python train.py --n_layer=8 --d_model=896 --n_head=14 --n_kv_head=14 --head_dim=64 --d_mlp=3584 --vocab_size=48309 --activation="squared_relu" --norm="rmsnorm" --norm_place="pre" --norm_eps=1e-06 --positions="rope" --rope_base=10000.0 --rope_fraction=0.25 --qk_norm=true --attn_scale=0.125 --bias="none" --tie_embeddings="early" --parallel_block=false --extras=["local attention windows", "gated attention", "a norm on each head", "capped logits"] --init="normal" --init_std_qkv=0.0205 --init_std_o=0.00513 --init_std_up=0.0205 --init_std_down=0.00257 --optimizer="ademamix" --lr=0.000309 --lr_mult_qkv=0.7 --beta1=0.9 --lr_head=0.0109 --warmup_steps=551 --schedule="wsd" --decay_fraction=0.614 --decay_shape="linear" --final_lr_fraction=0.1 --batch_tokens=262144 --seq_len=2048 --doc_mask=true --train_tokens=963400000 --steps=3676 --dataset="wikipedia_en"
Each number is 500 + 40 x the weight over its row's rms, rounded and kept within 0 to 999. Layers, rows and columns count from 0. Numbers have three digits each. The size before them is the row's rms in percent of the matrix's.

# layer 4 MLP up, 3584x896, rms 0.0277, rows 966-1087, columns 560-615
094:478497493432500399471551432553510520585473504507494512503485532601529467457507535501513477507479510526461477511490493505464472451558595466481536487570527460451473463454
104:496452481535515459522530459450525480443547456516505532486499477468518514462494563478449499529496614486461460528514496446495457472511582536460526502461543471483475532481
105:457488468486517510523494508474427507460488501526520437549484505539455429487521463487498558549468522495501492461563580423424483520536461555412558485510385466481442495442
100:509478480549501557488509497484491482476520459511419493557450442476567451519473493454452519545494551530509486520510441484486466495484529473586658464526478475466459457465
095:521524463451539514532500496487476533536544388499555497545576605443501494528357466537542579425500444491457528558501520395446424504553526538476519486539491473459526450450
103:477434387520502468497500412453497482498478491460468484578533563483483530511394494511512414491499488462480517499467487600594479495473551456455486457534489525531472520489
093:539521434533527462484487529448527509564546477462498477499497484514504447461516620526473527517519500504534510588499453446480430474584564546493488511501433463474476503485
104:510414451513536505490542495501508410502514439462481494450475486539578432481479570530481452554540590459557507419476476511502540541493513496495499514522457473503477504469
110:526440475498503405489530487484493488562493465495554513506457515553514556480526562542469558556475460447497413524469480509511538502492575519481509368546466485475471535486
104:511504497472479540494490551558548426577577493498465505477565431484442524453489537518515498519470451531492541575474483443542463518507471493441552526535501506480484515467
096:516494426511511401506481517443518487497487508514557492524548536452492641479598489473526511502566520426576499450494525558453439506549457603506550482557513499534465476497
098:491499467498571475454518515537532515505505429498509449512582499549471582559507471457512502499537463464492473514509469436524527441565488511510506497506448486534506509507
104:515484557544528514390549496442481517474504452591514488509442545486584467498452534495517580515524484545435595519469469577494524494522490499547574495471486524477512504429
100:451470490496519507540535467519489485587452473483515455529514488537462513494454523509462499514460488541512499463475469527504488520467487460560496524460522466518482549461
101:544520502487533524515481487483504499492524544480508524527523511409532572444514505486469515500325467465572504499552508522515448502488534553528561510589520457545475506466
105:513504507486534454454508372500524492494491395467484481520493470536477471473485530462457452545484499421440465501485534481522442494524515527543550483559493490486514481469
116:479516523464528502541534537475528475478467544410561515496483504491495623517511474464470500490435526453531482526516507493475505393507469469547521477461504464513486581517
093:433571526458507467508458516507492470535467481517523482452463444483503479532511483519484532552478487527535402562530446548553435534453484497509489516583490493547492437499
097:472456443536537502482576544462482479577520482449473473502494502521553580492551538511488529537498471446491480457552528512470457473482513497519490453491479478505541421541
097:504476458539530424474555552497540563437575550484508461528447542455497549522502502453488514503512590518480503621470472528426499494467480599567473499470488448480464457496
103:422493460506544538439563447558500495545438480449569517461539474505467456459537521535498534533516506515489481549481504512517406539528455494479550560469526520476450561480
099:442563557467510477493498463427550507555478448475416481519511471570519459458440503455506521442504459462594512600474498458478468519524524513543472489533469447464517460504
103:560468493532554475544531450490547434522530436550507523557542485580489463497480534518524506517507484534538502518507481446515502486495477498462520462437485444480406505486
095:505462493446541471443481550562512462474525541485553492440489465525533494505502531487457496468524522470506495491506490457515530501514489492492535526489418447447467529511
106:500507497434545507488459490441557512560444390545549426521519537477460513484470580458497481539533551551615429556517499509485544559457495525547550501471474502467511463469
096:538457556420489504570453507550489445591491525422479532524550507502487550491451487553478473544522501534491573531500549435472495476526500573515501504510569447524508527510
100:526522480483558443540493494403481490490444490507541464471528445545571510466484513517495575513529549512521516498448528439506425526483557439499497439480549504458494461514
101:477462459472519442503567546435502524487496521478520476490522479497490544518546489512538511615487496507452448537462561490474430502469467483464505507508601505488553512445
096:445508547484552499547492451478434494476473470466519528579507402495499505476569479521496506440493506477512561473498485514526498437514514505418587436559480488471516496481
094:486504509462483500454458425482544521520493454508560540526503509527542550419531514550516561504510492513470564465512551451478570480496519513509476476486553529528505502506
088:517502475546490474572560517484484446599541561523502555454552458494507536475535578448528546467548555493512528530517477519541419510502542403529514394508537518502497582473
115:422501451515545470470427474474577421530527505453478499513559497494512537395478476488454485501483512504504479511488540446509504549541522541482497507543495448479440502438
098:528442489504538489483495493545554525516500468466511424494435465538538574464472561488475468496466465445468472518487585485522424516521452540422515453506523516526493559454
097:516500522436549495553528544521486472471510518436468464517461474491467499516388539548519364581490546480453466480485613515505452429508479489499521494375510449442526482473
100:516507412513514498528427531477565479493474496517490526564472457557510467423484513520512515533519423529469528508496501497569540474453517524508514496599519461489461549459
102:421533535474507496470529496525483513507429465478549509493523485445544457510511501447471526514510481527517553489515487446582548503609534518511521494455545501475489488472
103:558512508510517510491446531473459543475474541472533469474523463552464454480535489529486484562517573490448502457497476495490478491516517473462499459525439540498515478536
082:487535444513482546496494563533538511478520475499533536520566436486562494541499515470502578515496553482492487469462555439514516533561499397397551489475476512537468514485
102:501517531484510480518539578462475499531533504483464469462453481463545529505495518526512467548469504466480467469511521474476528423496513538472477440450497525514519487436
107:553516521474535490513484538510494405487521369506518491556428473502504502454486565516400605456445507495487461579513553542529514562510427499530483459420438484412505510479
104:546491463531526437459512488520462519528552568413468546522482439454541556524453515499502488511420486584498518469536433550459498463560513451488549470549540428452524497468
097:462522526545441526547535486493437598542537539535507483498498511546543556470450561517518500510579447425562517451604626471460498415513562541511546459490553554506484528514
104:519464490479533459476473483528405516517523484412508519489580493531467487472479615488513610499532515537492477507538460463469533512597506567384493467560502467513537498515
101:523467494520510518493494519516599497513518484567510514527520445480494553491508566506533475508519484507462478480509447500444475469494481473532451501461495457510570502493
107:490454495496568489495531494455508532531537556545498503562536431535564504440490516445506516477509534453525463483522517562505561461541481567485508491517442444496423525523
102:493541468491491507449483496568508548557487484490496488624474494512538440531499509470453480557545507463573561526480526495516554511541532514462531454533445499496474475501
098:569493499462520550522575465529482523504497489539538478487529449500513475493544478480503456475569516525505538522507458502479499533529467506524521500533471491453511471478
099:521446484561551462459528564483485560482516390542477505553446464475574505503585488495420561509488467533409525566485513470477570486505542437493480481597494442509524534500
097:466482480490503478480426491489486510518471486503560482510506525524511501485588540461484509486523533471494465521532529498541479432468475501573503467502463521466470467466
102:547479511503524515560518480440515515532523510552487500568548496476425503458464510527484501526450441489437516557470445498492498489528491508465467484478460470465484556501
091:419455480502517497503571496483519452505503458528483558523514476470532477477453567475539560481508529500476552556545524462471447384495585497514528459487515495470473523479
100:518498397489496475557446538571516510477507447517523508482495493472481482510539479501503492503478481526509502524543529591409473536434536580474492445442521548546495467520
102:553464530506520510531543526499482524483432474477559497471465499494525490542542456457485497523476468570497577580465541538474512528499514470459546476501468474484475540496
100:521537482470560494465437432532453557494537488470511521554499484446467528448479499474446490500506494486488585491556555489507543542491487507447518413534496570545491450418
102:523506537515508489579542533431522481517397500439507476536505558534512512494534541472470498465519466551566449532482482500542522534501591478529452435502503461472450521407
113:480454508536511588445515533551439465490518472529507500474496477652501456441481482545484501487515534505474478490457509539485481524508504471511522480499548543440511506523
091:555445493535504571487432572543407420485487536496497413530499473542522510470477463484503482503567488515563456492529533582514454526438510486486518470529485497474574489519
094:397473490585474515515533567505516449491536466489569489501526497490539534498510442460480494476482464610544491564500450510564471514500446476566492533488600491512509516446
098:518563432508515470504516554468535516504467527534511501541519509461516540480504533504482494465459524534460479533489578512513480534541577409480516438583444440555444524491
099:547532479505502544436483493456500440475514481510482518504507502584506523509481492502496552427490522504520479467491474511464489489522533446534536477515545532453474591472
104:447524551396479524502528450515512508494561477558480516522516503485523457456528556515460525515494533599454515505516526447439527457511552471512492512516475458454509473479
113:513487490461496500426519507393549468496526564578523508492456475480529472448470497458529550519467477431467480482494522524537512543497483416523496462512521473494539519490
098:495488512505525448521476597551456510482485519434480484536523479497517537522503572560463492542491511489484445481525495497545424518540527545494462497603552441502432449477
095:471580558478522507545515509487520414544491543534475426532519453466470582494498508442451515519531456508520521536515473483500552472469527439402532482538480473481430502520
099:440476502489529489457522539457523582448460506493469526543460496492533508470502506491472446501505472551486535544510485532513468496494507554526501499444526435533555553424
101:441478452521536519500501487525536391556466406457544506520550459527586534498522472487506478488503479536488440566480488441499424496517524489509530471530543460491442567471
096:456520450541514487479471442385500523462494499592488504602507515496555478479471498473494488492513464473505492456494532478518511484634514526583508467506520495483499530406
099:482589597505523506529561544528535473496426490492482483441514467505513532449525496483486440496600508438464422467550463466480424475497490522515520474566499480446533512422
104:527458452598500498496437444514515494511462519542587583482581486468496486441490483513478472486540498443537438507589530551490510514595456526436478429553483501499465513488
093:572519447500514412514457458494487425526542497458515508531575481457585534540494543550485528514459548484529512447477465470502498489515513543496519470486525470510532490504
100:571511528528557466502531538468471395484514534526489515557512443510501418449485481480545511512486577559510489451570524434496489486520538513468535495523510478496494507504
092:425550526506559468465566538567520511584504517469543563516546509455463523495478547422489584463476474510565501446578486540445510475530509551487528481466532514539535448515
096:520495439462513511515451488460550502469552471510476500499593537509504445526507525515481529532548514433467567454449543526548503460555485551425466512518440438518529421541
093:530501470529544511499549554471468483493490521480490436506556448560586585478540516513512419459463534509523519470490530484419491457506553487510516509484468507475519447520
090:493489468423543477502456455508535500465470441514481531470424442465478460493524464429508521432491504497490542534475497509483495470542465507478499491553545495415537589485
104:456462557546511506564554434471536495464538520446466548533570523488490483489434520582473498530504509504551514547501538522539487506506454503534539476485504518497514480483
103:553471477542482530428463497501537547545503504495554516494550522507518486480462561503538527541474479484544565470521491469557442491488507537540493496502567496515474411507
101:532487386463528480507474501480519498524465523544506446522507458543507454503549571483499443492509551481531506431449488464513550450481538536502507572548489438513453409485
104:459420501496512577464542532462488547454416487421487452571500522486487553474492500486361461533505537573529497473483521504526463507499482528526510456486501474536464467505
099:518481551426540498522594535500440511504456446487510496494538558495644536484512593450481489498568520505507534468450515426509454475489516506563555478518457484544484525476
095:521594491460513537479539525493489422497571483479472493534565534507481458463477453486441501534471502449497472431456507481481478510520536529539510515532420430433510524415
100:564462443471521491476529443552516480578553478493441570499474481589574502492548564544495550479559522565472461500575509455500462457554515468515495517495462441443507444502
108:557495519480535482524473487473461487509545550557546444532512510472468502454457496533535406479502479465484491511562467471440459440535509521547572479568535515504493492504
094:502507505446519466483557474520475531546487525514476535468521504487560480481450478490442516522454441499536482463523571467461473497526508483445479406488528471497523519447
107:532523505507570521521455543493539504477518430516504496534556479387490487500470476507485548533458509540535505538472518530540517467493502536579470468504529464481480469531
099:549500482524506437492499544391554506508525551500484476524520484448513534517484578561442504533493544495519538577512483486492476438514444514438490532424571487488504503489
104:591525516490572510468521460529537525472554471445472426571530504494537490476453513448499573504472559440538551546521480462548570495529495558484510486536527435514483592483
099:518522512468520506531505468495550499479489521462481560527561417428444488461569493525480436480442505608556513537508487524498498512506497490492477453561556496441475626490
100:521504504524517524463483494522503542505473421450482527535453522597537507458524476503531446509444505499460452628556485458521490577529533475546469512416500474508489426417
100:431435465535524433532485570492567491505533531480521469494461482562449492495542530453523425541470514585426452572528441512447532540527490521561516524514476453518475508522
094:413451491507516522531462535470468460497409534529482470463437551508464513483482498574481559510443487479489478507550538483518467518441508471509474439565517470489502448412
100:564516510439519476477520463472485428516457470472444478537449522462530504519466524451498531507418555481499513578468493521473507459463481528552418430477521482516409492440
096:511532500558526513538520461433532464539484499471487513498556458528450604493447492506502537518549598456488541481564514547520496527453520460428469525537494463541539456457
095:485448500499487499554519575424539498556433553509492466482525511465563545540502467473447488544489475488490518487508486512546474467492455545475534520557508504464506524459
098:517470423534495426470451507526523518517489559499535465489531462529599451486516515491478548474474472485506467561506539411474598406522519575452501508502558493479481477514
098:507582489557535473545510482511498510506578422415539525465529467469456531482483479523593468497481454584487487493580539479491504556527507530593515489489505396476489498441
096:463503523476485527426472565580527489529460434535553519571475464507493536535509512516491503508465488498561529447539453509519467569429489442611539516507484524454529560489
102:416486504494488493510555444438484462496569507501490561579596461507499473510543510545450451502388467523538575640543474516486473535531536539546550441512530456434410556522
100:535412491411496537422500573531491495502532522476490537546485493536501508467596471519473504481522542546520514550533601562478445514518555497500490475511438473475490425498
087:520497523513473449476436484482457478609504506470462486540540462553514555460459519424514522488516490513534493514468445548502481508555555556446543522550458471482487584478
099:489495526544531486427495450497498525518499448481514512555495496569611469544522568554454480466523459511540535518486433497567461478421553495496551488504458458538468496492
091:487477494450530474474505547488465524500534518527503554477576530508496496523520543452470442505535540526518531517527522503546504540467653527471473500527455531536524504500
098:531451436487516464573528562502436524563510485448447545512516480488542488561494512430467477470479571492564496452536375457458503575562470482494589509572478489419475524521
087:545420519539566432547489532477527511489478555452528461539519456536471489529486525475495509566518450504461485507506600465476507536540534535476493503532525521510494523509
098:504411512520497531445500447498521501469538482450441497491500435578526516458520513471465492474534523459516443532507519584583448543486511498446496395505516473494524494456
095:529553533420500416546490540499502475511502459428477553517473530567519513512512548482453498454443466522597541490464440425555571461521480487489482488437493488495499582521
106:513443444516482455514554458493505522488496553417536514548540433398520517530525491507576494493463454501469525494511507461470506497573492491472516508504514428447531589529
098:454443522544503496487496524472510556491511532545478497516492532569544523503477525520531476537511418534524468526493523502562531479513490509525525441513496498520523534423
102:505492453532494491500483526477440521538476448474474526512491517471511553537462522480525511524522550485549522536469461553504552470533493521483494452430453488485468469453
098:508474553513500485550412511538483517506466553462515596524508479491469438487523508540511448490432537529473502543526518503515475450518529480523557468485513402480523621487
112:567408471491512516463433484508515445505496458452442534588473493502543504546435483498497505518553457548477466521558559506515465470509516513539471491528503522445492555497
097:477476502477474500545541559504472454527435516540553527575465466458514589495366569489498518547486553599504521450551503512492530550502485505481531469449525497530575521418
108:530430531547482525450400512545523505491516479519523519466594483512465562513523499526423525542502505460491499465543514488537501486460504446438590471538499501460523482476
107:464492421474524487450509471482502399508501580524446481452513493452494491541512528511501498582479500506472498371530575541492499488534584552455494472537485460433491525491
107:503489477462511526485494519450547471489459500592446544487481448492577539498492535507492441556489554507582464461533462484542446410503567461457440499542484491498493471464
096:464537460453484539481482473508396489555542436428511522582503536543534535427565486501502471586460470496475441499519475523470526501504567506519500481502515497491527431486
099:421493490479474467568501489559462525485549450542506538482522507537503533516470433475542517500548470520445526474499496539442509529548504504498480420524534510501485462506
098:442507493468522533492501493512509446480486427498503478551517455496471459558540500481493528496518479524566482512509478522560466516504565483481529469443454480433543538444
099:560532562544527493452509511413445487487473533470456528593486529502594496511523532509456511482508495454504465543482571551489521475455445512532512443475564435508481481424
100:473535515468485412485523527551539490521567520482479517577498488480473548544441539471483580475517477546463552498503489500547583457531509457516550485501414391477425504500
107:488488490455550481547522534536455498549543446558590525554503548459546498504504542478512440574512569486513503461490556446554516471508560470492540484474499501505457506486
102:500491498531513525487479457530513448555544472487513466537530466471521510364574495521548559591474434519450501510426424496480494506478510485410502515517529462487498566467
# layer 4 MLP down (transposed), 3584x896, rms 0.0223, rows 966-1087, columns 560-615
103:492484493446490461569497541554587455511549545548492509551553441451592480468503565490513491484570449507454482478506577557478514475561553505440459462474494591364452515460
108:481469585538497568492566556518493478527507429533486600510474536463513479499468535527569460526447516467498481434514488510498545457547525474538509588469486488550548530491
114:473514560578594377428495515514520516618460548483458526484494463428479493419485462482496478474528462608548523469569498460509465458494558558541492440561539488602484503548
106:463530469488576506511503470514485500448559566526476525513401493483465420462501446535569478474459478422502437487497517494536439489483510482538552534516552437413541513499
097:558474460521475556521560478498517466447498526501514498465516483523533515472559526482527468557485475530512456471503510507538529509550578526407531476531513521520488518503
105:517466491540460454547540490507497570551472599431584482524457533472514500554514488474459495461446483463485434517496487530515507487498469469563527496514514476486487507461
078:521472522457460483514496481517522479512471512481540448514495478474557554558514511476498518571556562527440518503430533527447461541532497514496557494572524570510479472502
108:548498467464490412504538444517549477587486495481540456484556505535514472501558504539491529488479577516474486509504470535499502515539537506459503498470499535465553420561
098:488456447542539480493446499503437477542488507489497501487430501515526577514563504510513515504531459453457439543554485440528516550496530525479449505549465531444578506504
105:517524518534446449467495522527584491573506533516493509476483485506502460527535512498503528476482442487479517501511581453480496444455473564425497538419573530430534471499
089:497558526599558518426506529517504576545494443516525455507456572523589479522478524454475516482444488524546512503503445488511503490497417472570499475495508525565581504478
084:477546525451496403482503519540501467487482487508555499502534492426529464461473566474592545505498498526524456496498439507467583474520432511571429573409473343559453544516
103:535551508554483532468442492494425507497525532568517497461489502465522524478522472496578516465451447446578482495495504584504521535540480454501523479494507491463520485547
103:470467473479460526452509510553470524535467411523465500540517539521462466513446464524452498474503554464524524485505495430496504513478495509471550403516547596579446550489
106:507444400487469526482439419421503481442485459481411512538554515479514477537484403551470545481434480498509485444409580456502519469488440492499503525481522477489578541534
100:536540468483498452476531503517494484464534559489526535477497537477478522500498477492522446509486504361566519500534499396459413441480549437497491568530434550565467425515
121:524533447483516466487475491433523518546533465509548525484505483455519385525520469482565557561497451633563522472532472481484530489485480448530447477498528486506456520539
087:519567457523464468456506523485508456484474490503505406427489538464472484509526476571525399435459496497485499542428492508483570509438504483464519446448478524503442495514
095:527571527455516459514537466492541487540495450478450468459501434520502469528535495507561483428393546546470492447526555486479511529565484465518515533498558533422456502478
093:585524450486517472490414460442546483454473546577475474447486460531505529477516488544579546508514476460506421440443473530425487492503514451527488474517492447492515525424
102:493498460542512513515445481507475470457488475503514527537506511513488498561474498445490516475474507459463441555474501498472581489518569513579456501456505492539453447473
101:482497481421500535497478502494503510582508424516572517461478477518562465549534512452500454512542501461483552548532513517606485522508463527409501463472540450459550484494
100:511473415529424446479438521517486524446507460434443452474529528492435526480502569512490482490551536526462498475487552504564456481482547465598496528490379409498503536468
086:484569487551553440551419506511511501525511457476557449472483475536398513478510522548500446512522530505469462506495525480454452521535449483495470631505455458594547501564
104:544561573465525493467442471504501510530475556471491524479495530497466516548514470468462496544563493455467547428492544535447504503466482485455518516476562488515553462466
101:467581504560503413463558487469467483451478539526539462432527511490508455479521460487480479484517427478538447513480503475525502498498535516464515462487479542473515494535
095:499465535502498535497467526505458444590502493509450518484453414497532531501466563503511506505487519522481476497501490501466477553522530429441468466482542498474425524558
106:542579529527566560530455539461434530519513433540533492466528541488531522562536460484461542507575494441535475417474475426493551426482468535413493484494495563526519514389
097:500533463514473477487479531502473464498531490466488467504461470491539486530509550518502457519543513487513515552569530534454471460462528477446551422531515528453480468527
090:466516525488452513476484509494550476507482472475523561476515509544483460511511544512552454500502450431479501485573466550525517466463586482479492461491426501444428504470
080:517501479490480587549492502511468445526499523487483493505477525442458490503534596502534434475526476491544462470547505481545531517498504427584498469507512527441516535639
123:504588504505498510530523502477462497492433529564488553458509473455527487422542537430462497450580495496520497494497473467503525457513520572482470470501544474474476473495
098:562493480508608501476490469466566486547501578480539496486505497466478503491489446487459525499600469560470485532413540540460502508541439531560466531532496483443594449499
102:446475504495434469493514535491529565480528533497477453408526491480508468392486469510498497502386516520535516547455542511477460523501496496519496458479407525462465480512
110:502501473465491572445481538475451441517560546545458496495500441528512496476548536470519503540525477517507493485430498512418447508465545469430534536560387501525480466495
101:555431458468476465446525524499550442543435519477466501476455449458441477443546483528496532463443505439506535535467538494488449497515472474592549533493488560590495517455
107:522509613529421461475458511424433456457522492484568503508480477484444485477449488551519431506458494450503455532572549485495462507463464490487458528473598540590501443545
073:477425470501488450539440490562487434523492435547468479451501488500489531503469411532439457449465475460528440540508494511501502520521492504499526418522503489522463517421
111:473530458473430506457521454533509432502555483510437481481471456439503486551545481509467480561436523511541505566479492491511486545466495514501493488428495516591439451536
113:459386565475438538547539497514528532520505431454459451549481507506432534479482542551472593467496516476553497442465518459521465545514465487427514492550499526501433461538
106:530474474577520525479508431545526592496477510469530518531490496502505536519505515536435549507388471504509548488539422471446478510548507563491518534514539510515482462530
093:529481524509483528528529435561547467467500542425547491497543541546486474461497482478528528445534500523517520467487532520563580551537535537557588457512497457469500544454
104:461508506506517512545514531418492406524526468470507586498545549484470570518484524507492486485524523504495467545473473544465527491495541575499470512558532562546503559531
105:494496522518540509545492494554501483497443600432546491548487477513417549488582479560511474510484558535531467491463497556549496572513511528458577521504452564482462503538
113:438555528549525515485495540585585545498541505525471522504548527494528443522513538528492509461510553520568540510512531477518502477471559487474524616440540437432477520482
101:405554446515501517495551494460499602507486519511461509495481479520577446473500492494552521553496470453521553470521476491515542514443517486551496453584498394509533515476
092:516474359448524567483488520491481525519456481446489541411526458548525544514429507493437533466560449526508416511526569507498523554528486513490514465541527513477533470479
107:518503583464479552472503542469474546518434508446523529514549430494586463494508543562554491482506591500477505472560457456449436532552454504556503493483496504466488572437
088:516466502429536453491511470489458481508440507467459449456521468492505492515536579525561495567518542447507524460528475473449493451562508523541495496511455498478482513444
102:468477504456528549509480571468531529441513519489493469551449535506494493501491533436522484445526546504528451546503480558448481536527496455564492498458538494509486471538
088:484472417477532559541536516565501506496508612501474506522502529505497454522475552531530447513432550579458454559490500440494474486479466467522488516548415516551448446543
087:509583407473516484492515519531490528476556519479457504509577520482549486478513474491514460575445486436471495492479491485457504494455483507559498493483513461529546467430
103:531558532489489535510476471527515492545416430484559489522514502520497451479494501476420502461497498514474454569588535524448462461548530570545456583490472467474474493465
104:499455538524483495510518503515517544445526528502501452509517479519488523487572488442468505516504450515468507470436584435465477541481477550503522453516521552556534539475
102:529483600480442477497525449519543469527561563436541446504553605549492476485497578510483429528494484450509566433466523524495453498476428503556442432485556441523540517551
107:502491479542527522539582539585516481508498466535481467525487500545498446472466527550564507494516499487427469497499487508443508497480476543442475498519458530496391469412
081:479573529442466496520504528518555481390549447497508570580561573490457503491513532546578546558439490503381572499544479485506568500507479532490490532539539546529499536465
089:493564479500509552543512532518485505518401466542490428433471605498526393573507469487520455439461511557493515505489461542454519481503484499524498509488452500443457451534
091:510530449468534493536541488383543479490491490432530507458578538494542475511564492541507469452462574528456478483497565502529561598525502581522526499463576469506497503491
104:465524449493509455515477521401460502549433546523492493547518507473478424484524561458559521550503538516469517497643482460500556453442561484409508473482529437483443531438
108:489593542495467576554455495532515486518504473507488469465479454444462531563526500466466424510508468496522456462472460583477504520498457444540510482527461569524518507497
108:495517446513466465469568553427495507456497528460534463467485477521475534537555502432496539544468608509545497498511526485497581487583509453481506476451468558557465484546
102:529464469504444543571508525523532549528513534500539409500549471497497430546455493553479409524482512484428522448516440538487455543493526491521528460531565552495552399413
094:479538516472402527466560473471476453474508521444520519480499528522542551493538517504469513519519582524565508540484483503516512534562534551411437500487556525464506487421
100:509560517476430486496528458489501460483419510508457506500481493478553564515520470460506451596445488477525561447412531563540531535476486419501540449514481462477433486489
097:454455479416509496527531491515499519512484513474504532458509536536525497445529470554455441403538524542511519522459538575424467593499481542498510435552494522416474508510
101:548564541552455470484499474385515494471448504497420529521499523501509482502500518478537603531582498565505462453471492557531557556533530556504433487546477537515520524526
105:553539463520449415443535487536447500493557443466485519450448497460489461524440448450473523509463460520458568461548400467494540528479527484441501485533525515484471484551
102:561476508483535495488501538494443370504459469560602549446497446517494538511466485532445500516542517428507505481487510506492508435599523552454487516495562543553620495476
085:458477550492504547534470509561528441459498422464478468546462568502498471525460521498559488497553453456529476528530457496505424530499489488469501526522513492522515443533
097:579556461478519504523510542537509457515549471477420491460537506512523530442511555497573464417474537498472605414497497510534460558506452472487513505493536423466548578556
072:515512508516484501524514500477546435449511486576455421444555509514556463494514480549488464535535547485401557494460518470517479537493545461538547524531451518441475495450
095:495546506521485505529531494516464543479529468420506532454500501512471465450467569476470540412545509514561535572543421513560471476498528434509526519493512507465455479403
096:545488512491511471520494503477422440511487557519471547493441500527508549574506501465533556457479454562509522528471491472520497478518538429465477479484527483506510542522
096:454534510449456509531529560495480553484578534510505469545486462551508528508450476502452422540438532512543513479585489502477499538522506481514501529519484485526502529467
104:506551478505538505517480497487485477480478516513452464569456479499501560485559502492506521406517444456441483551514479517451476458531552486565525508512500539419518525482
101:522458462422526476487547456454550493471508519533521473509498519494498468492543474540523451542413549488417445491496558500566514506571434482458440503478588529522548485462
104:494531523587425393500503522640460517519479483454538511508508550469529557423519526512536447452474461500517437447407502521515548481530447580542514532512547482532527485555
099:502497495507498506504454478575497596394482463530505510433474587473468468452522532507494543446495481487507521538502521473533431457542538485475542582501430492567479478512
093:471513495586513535464579538517567481483536514462584467420496478510465526523443550514499465592569505523474515495475520435530465492514522471531579586500513439553516529469
094:519468489523493499529485521527587455534543455434488456400514474529544475518537480445505506474511497489497461509517536518568478526524470498473532550478483507494566492549
104:483506470491446485494460466516458566533503459578513522557516511547529455469435525508486562506550537482559508522458433473465519569595475440498543447534500553511538538494
116:443585548517485452552562463545567497544453538453548488516421511508517477500562446484450467510431483535533497475412519516528436502498531520523404491489419573508508576436
080:510514444543493532454464631431593476496538586404459506535564505448460529474498494528454481532464556554457492524446488506519540531587533482507529539549507516566467435491
106:512477464499497506491510554512585521549492465507557443531460534455442508511493445562546575544428513513495452552544521523538473493483467503458541514472485432511438510463
096:547419546540496449478531451549515454563465555560505470455516465537535464473544422484441414422481484509512530468517508464499533515512504418503480535494495499440438455495
103:501528509470477437515447478541512529476528473566512514445565435494513452513525555458488481520575504529519474485603466513538449586588560495485478534479522507432480523509
105:537499510484489467587478511480514507524516503519509490511460455530518479446519457473567534529535538498514563527561504553497501486573456494415498463464548454516436552512
103:464608537545547471435520463489515435516446481464522545531565458518499514450546478475490509483504500475464530484488450479449494476553478490564587551490513470523461498518
097:532507465547473476453514464492486482496486490487482469524477500449524468418515508484552508486473485518494490547466514468443480540489499484499578477534454605451454562566
088:549452451496521468499510471503552539535408506494449428517623529493429478556491480518502524591487431563488453476495499468548529517504588509505552538488542499500477482562
091:544514492517477485488519514503520487456494500511516431431537519551534495493410485486508514517485464480425539499445508501462519482516450541527454450514476484485514505498
104:431456550461475501474524446435566486472372519501455511505550484499496450506517475552442505448443433541468448471475481508432506533454463547509497557483541534503499564507
100:424480483505501565501507584426483510454570504519471493525488505427522532448509426475540535493572510487440482542519488521485610517494572493521495466531555514484449578456
104:510547502560553462547564507500517507524488452521509482507529490520475501532413546427524479545540481490517573525503490435479519484536502489559516557497508473506523508477
106:552484466500502487479507537483517521465443487486358510419470481478483519448473430575427495534525525536524529474476500484419491495571459414504459500543488478449431450533
093:535460509475499543508572464514581550551471529523467460519516534431524503515511507468492487478483504513544523540563522527409490442501518505471493469460474497431462447477
114:513548452471495461543618568444484468460530479416572570587553421537466514473472478548519517491511463475526538524513554440518570429551487524456536507522456521521450485544
102:477457487499529614501497562510506459527468499488482467455556556479487620518509452583512483558523428528546485464526436481526541587453514507511489524432485565445453503459
088:486465455533501446508514508514534455481468556540526582506537523526519419559509479527529536541525546457454513519569531503486561472469502515501518513410534505425527540501
102:605525486502526437510502546529504422585517526492585458482544524536526443490471534548479501477585527540483458462566480480511514522491532512453521499423488502474550515515
095:518578494484518526500506517499529577518551571468436517473426620484488554453500440525576500563523519493475546482493527517559521500510470459475480490485476427531456588538
097:526587453501531468506495523523488487519509532471475532550533507480505518483561421458422497467465505494486530453486447507437496491503477463424500489472525427474587504487
098:462497531558578536532465533541534504521452425525459430466439468527547485457510434499462528548531462524520438566478471505469498492505467490466498419457537450491464495500
090:559414462559510476442462502528481532469554443434448452493546441527509498499539516477480505528481522468504477491527446512518527528473402560454516483485490403511481481458
096:488477513526474538477532486492561510428446521479515519531531532484481486527486437510557541474552446461494465553517491507561476494457471464431502507481496492468581479515
103:484599528527516467545533515588472529469513507457567496532476422493493470509449510477521476553492489489474450488464539505482488434457477565494505411489475544524520519590
094:478530429475498471553517503453440559523487501486497470540473407505521519508585509506480505460468493533498544510499511506419459536460457469519555432547597476486531523491
095:493533481445479504503520436475570466556472470528480512505512417484462509449524499535513445441476529472469479571526475447513516522471496510493439465508558471431488464488
098:573507499442525539541453543493470531470499450448513490468546474523440460504540541557498443590533624503474467489477492486476466507423495518572484481514522519520418523534
122:562534577531535451492508529496474578478538438532483458534472517510376484518452498428500476467462538483489469394399479471492491495530500492420463523522426511500545495554
101:527604475502539492492492470606564617582506447543530528464526527460570442407519489479467492620502490485514467524459517519503462389446492517524519562485466466493449485523
107:530495502519464516485490452530489520497476518494461478556476501535463508579486490520506486553517532519531464466426539571486524537453526458470491544477504432432433464471
118:495545525472462485499481578476497557477497513434455462513470495543492416468450496467516498504554505521504536529561520487536526536519533475563508500555504546547478448542
111:495488551505517461479527516516517504480466468492548464475477542531495450453505505506444529528481529367425529521482463506455462527482475502467437564481459520544532529458
096:580549509484489528475534437453536432470570503477535475457577480482561455487531515555498550555540502487572565500490453493542464512476602475507526514478469542450500531490
107:543472555533539493460538524504585509480518507448494478541510424501538509523554466503469502474542475476457539495466483456501474514486439564508516441492553464525469510485
095:500437494481476561517420467475497477433406534529570472493489472545494513565520456526508540503479499441520576558434504478488461511497551522494538506501620538517505407465
095:493504554508501438528523468530506494485505475535457461554568391557427412446543557537422472584457537454524485466509472475534430469463476498519487535461495569490474444465
103:444529528617484613474490450456439501552471502581490513504533472458436472546429543476458559473466471465512479475573430485604479435504487518564561483438450539523498502562
112:506550533430472489515534518461506469461478559531585477555485528536574499481542451415411456555458507561456512480515527511477493558457493535470484471523544548468406453440
107:443489550455575476482442522555545512516461492493492520522552524535579436528491501537532468562533497510464474508521558507454434497435461572409561476497490537524505573578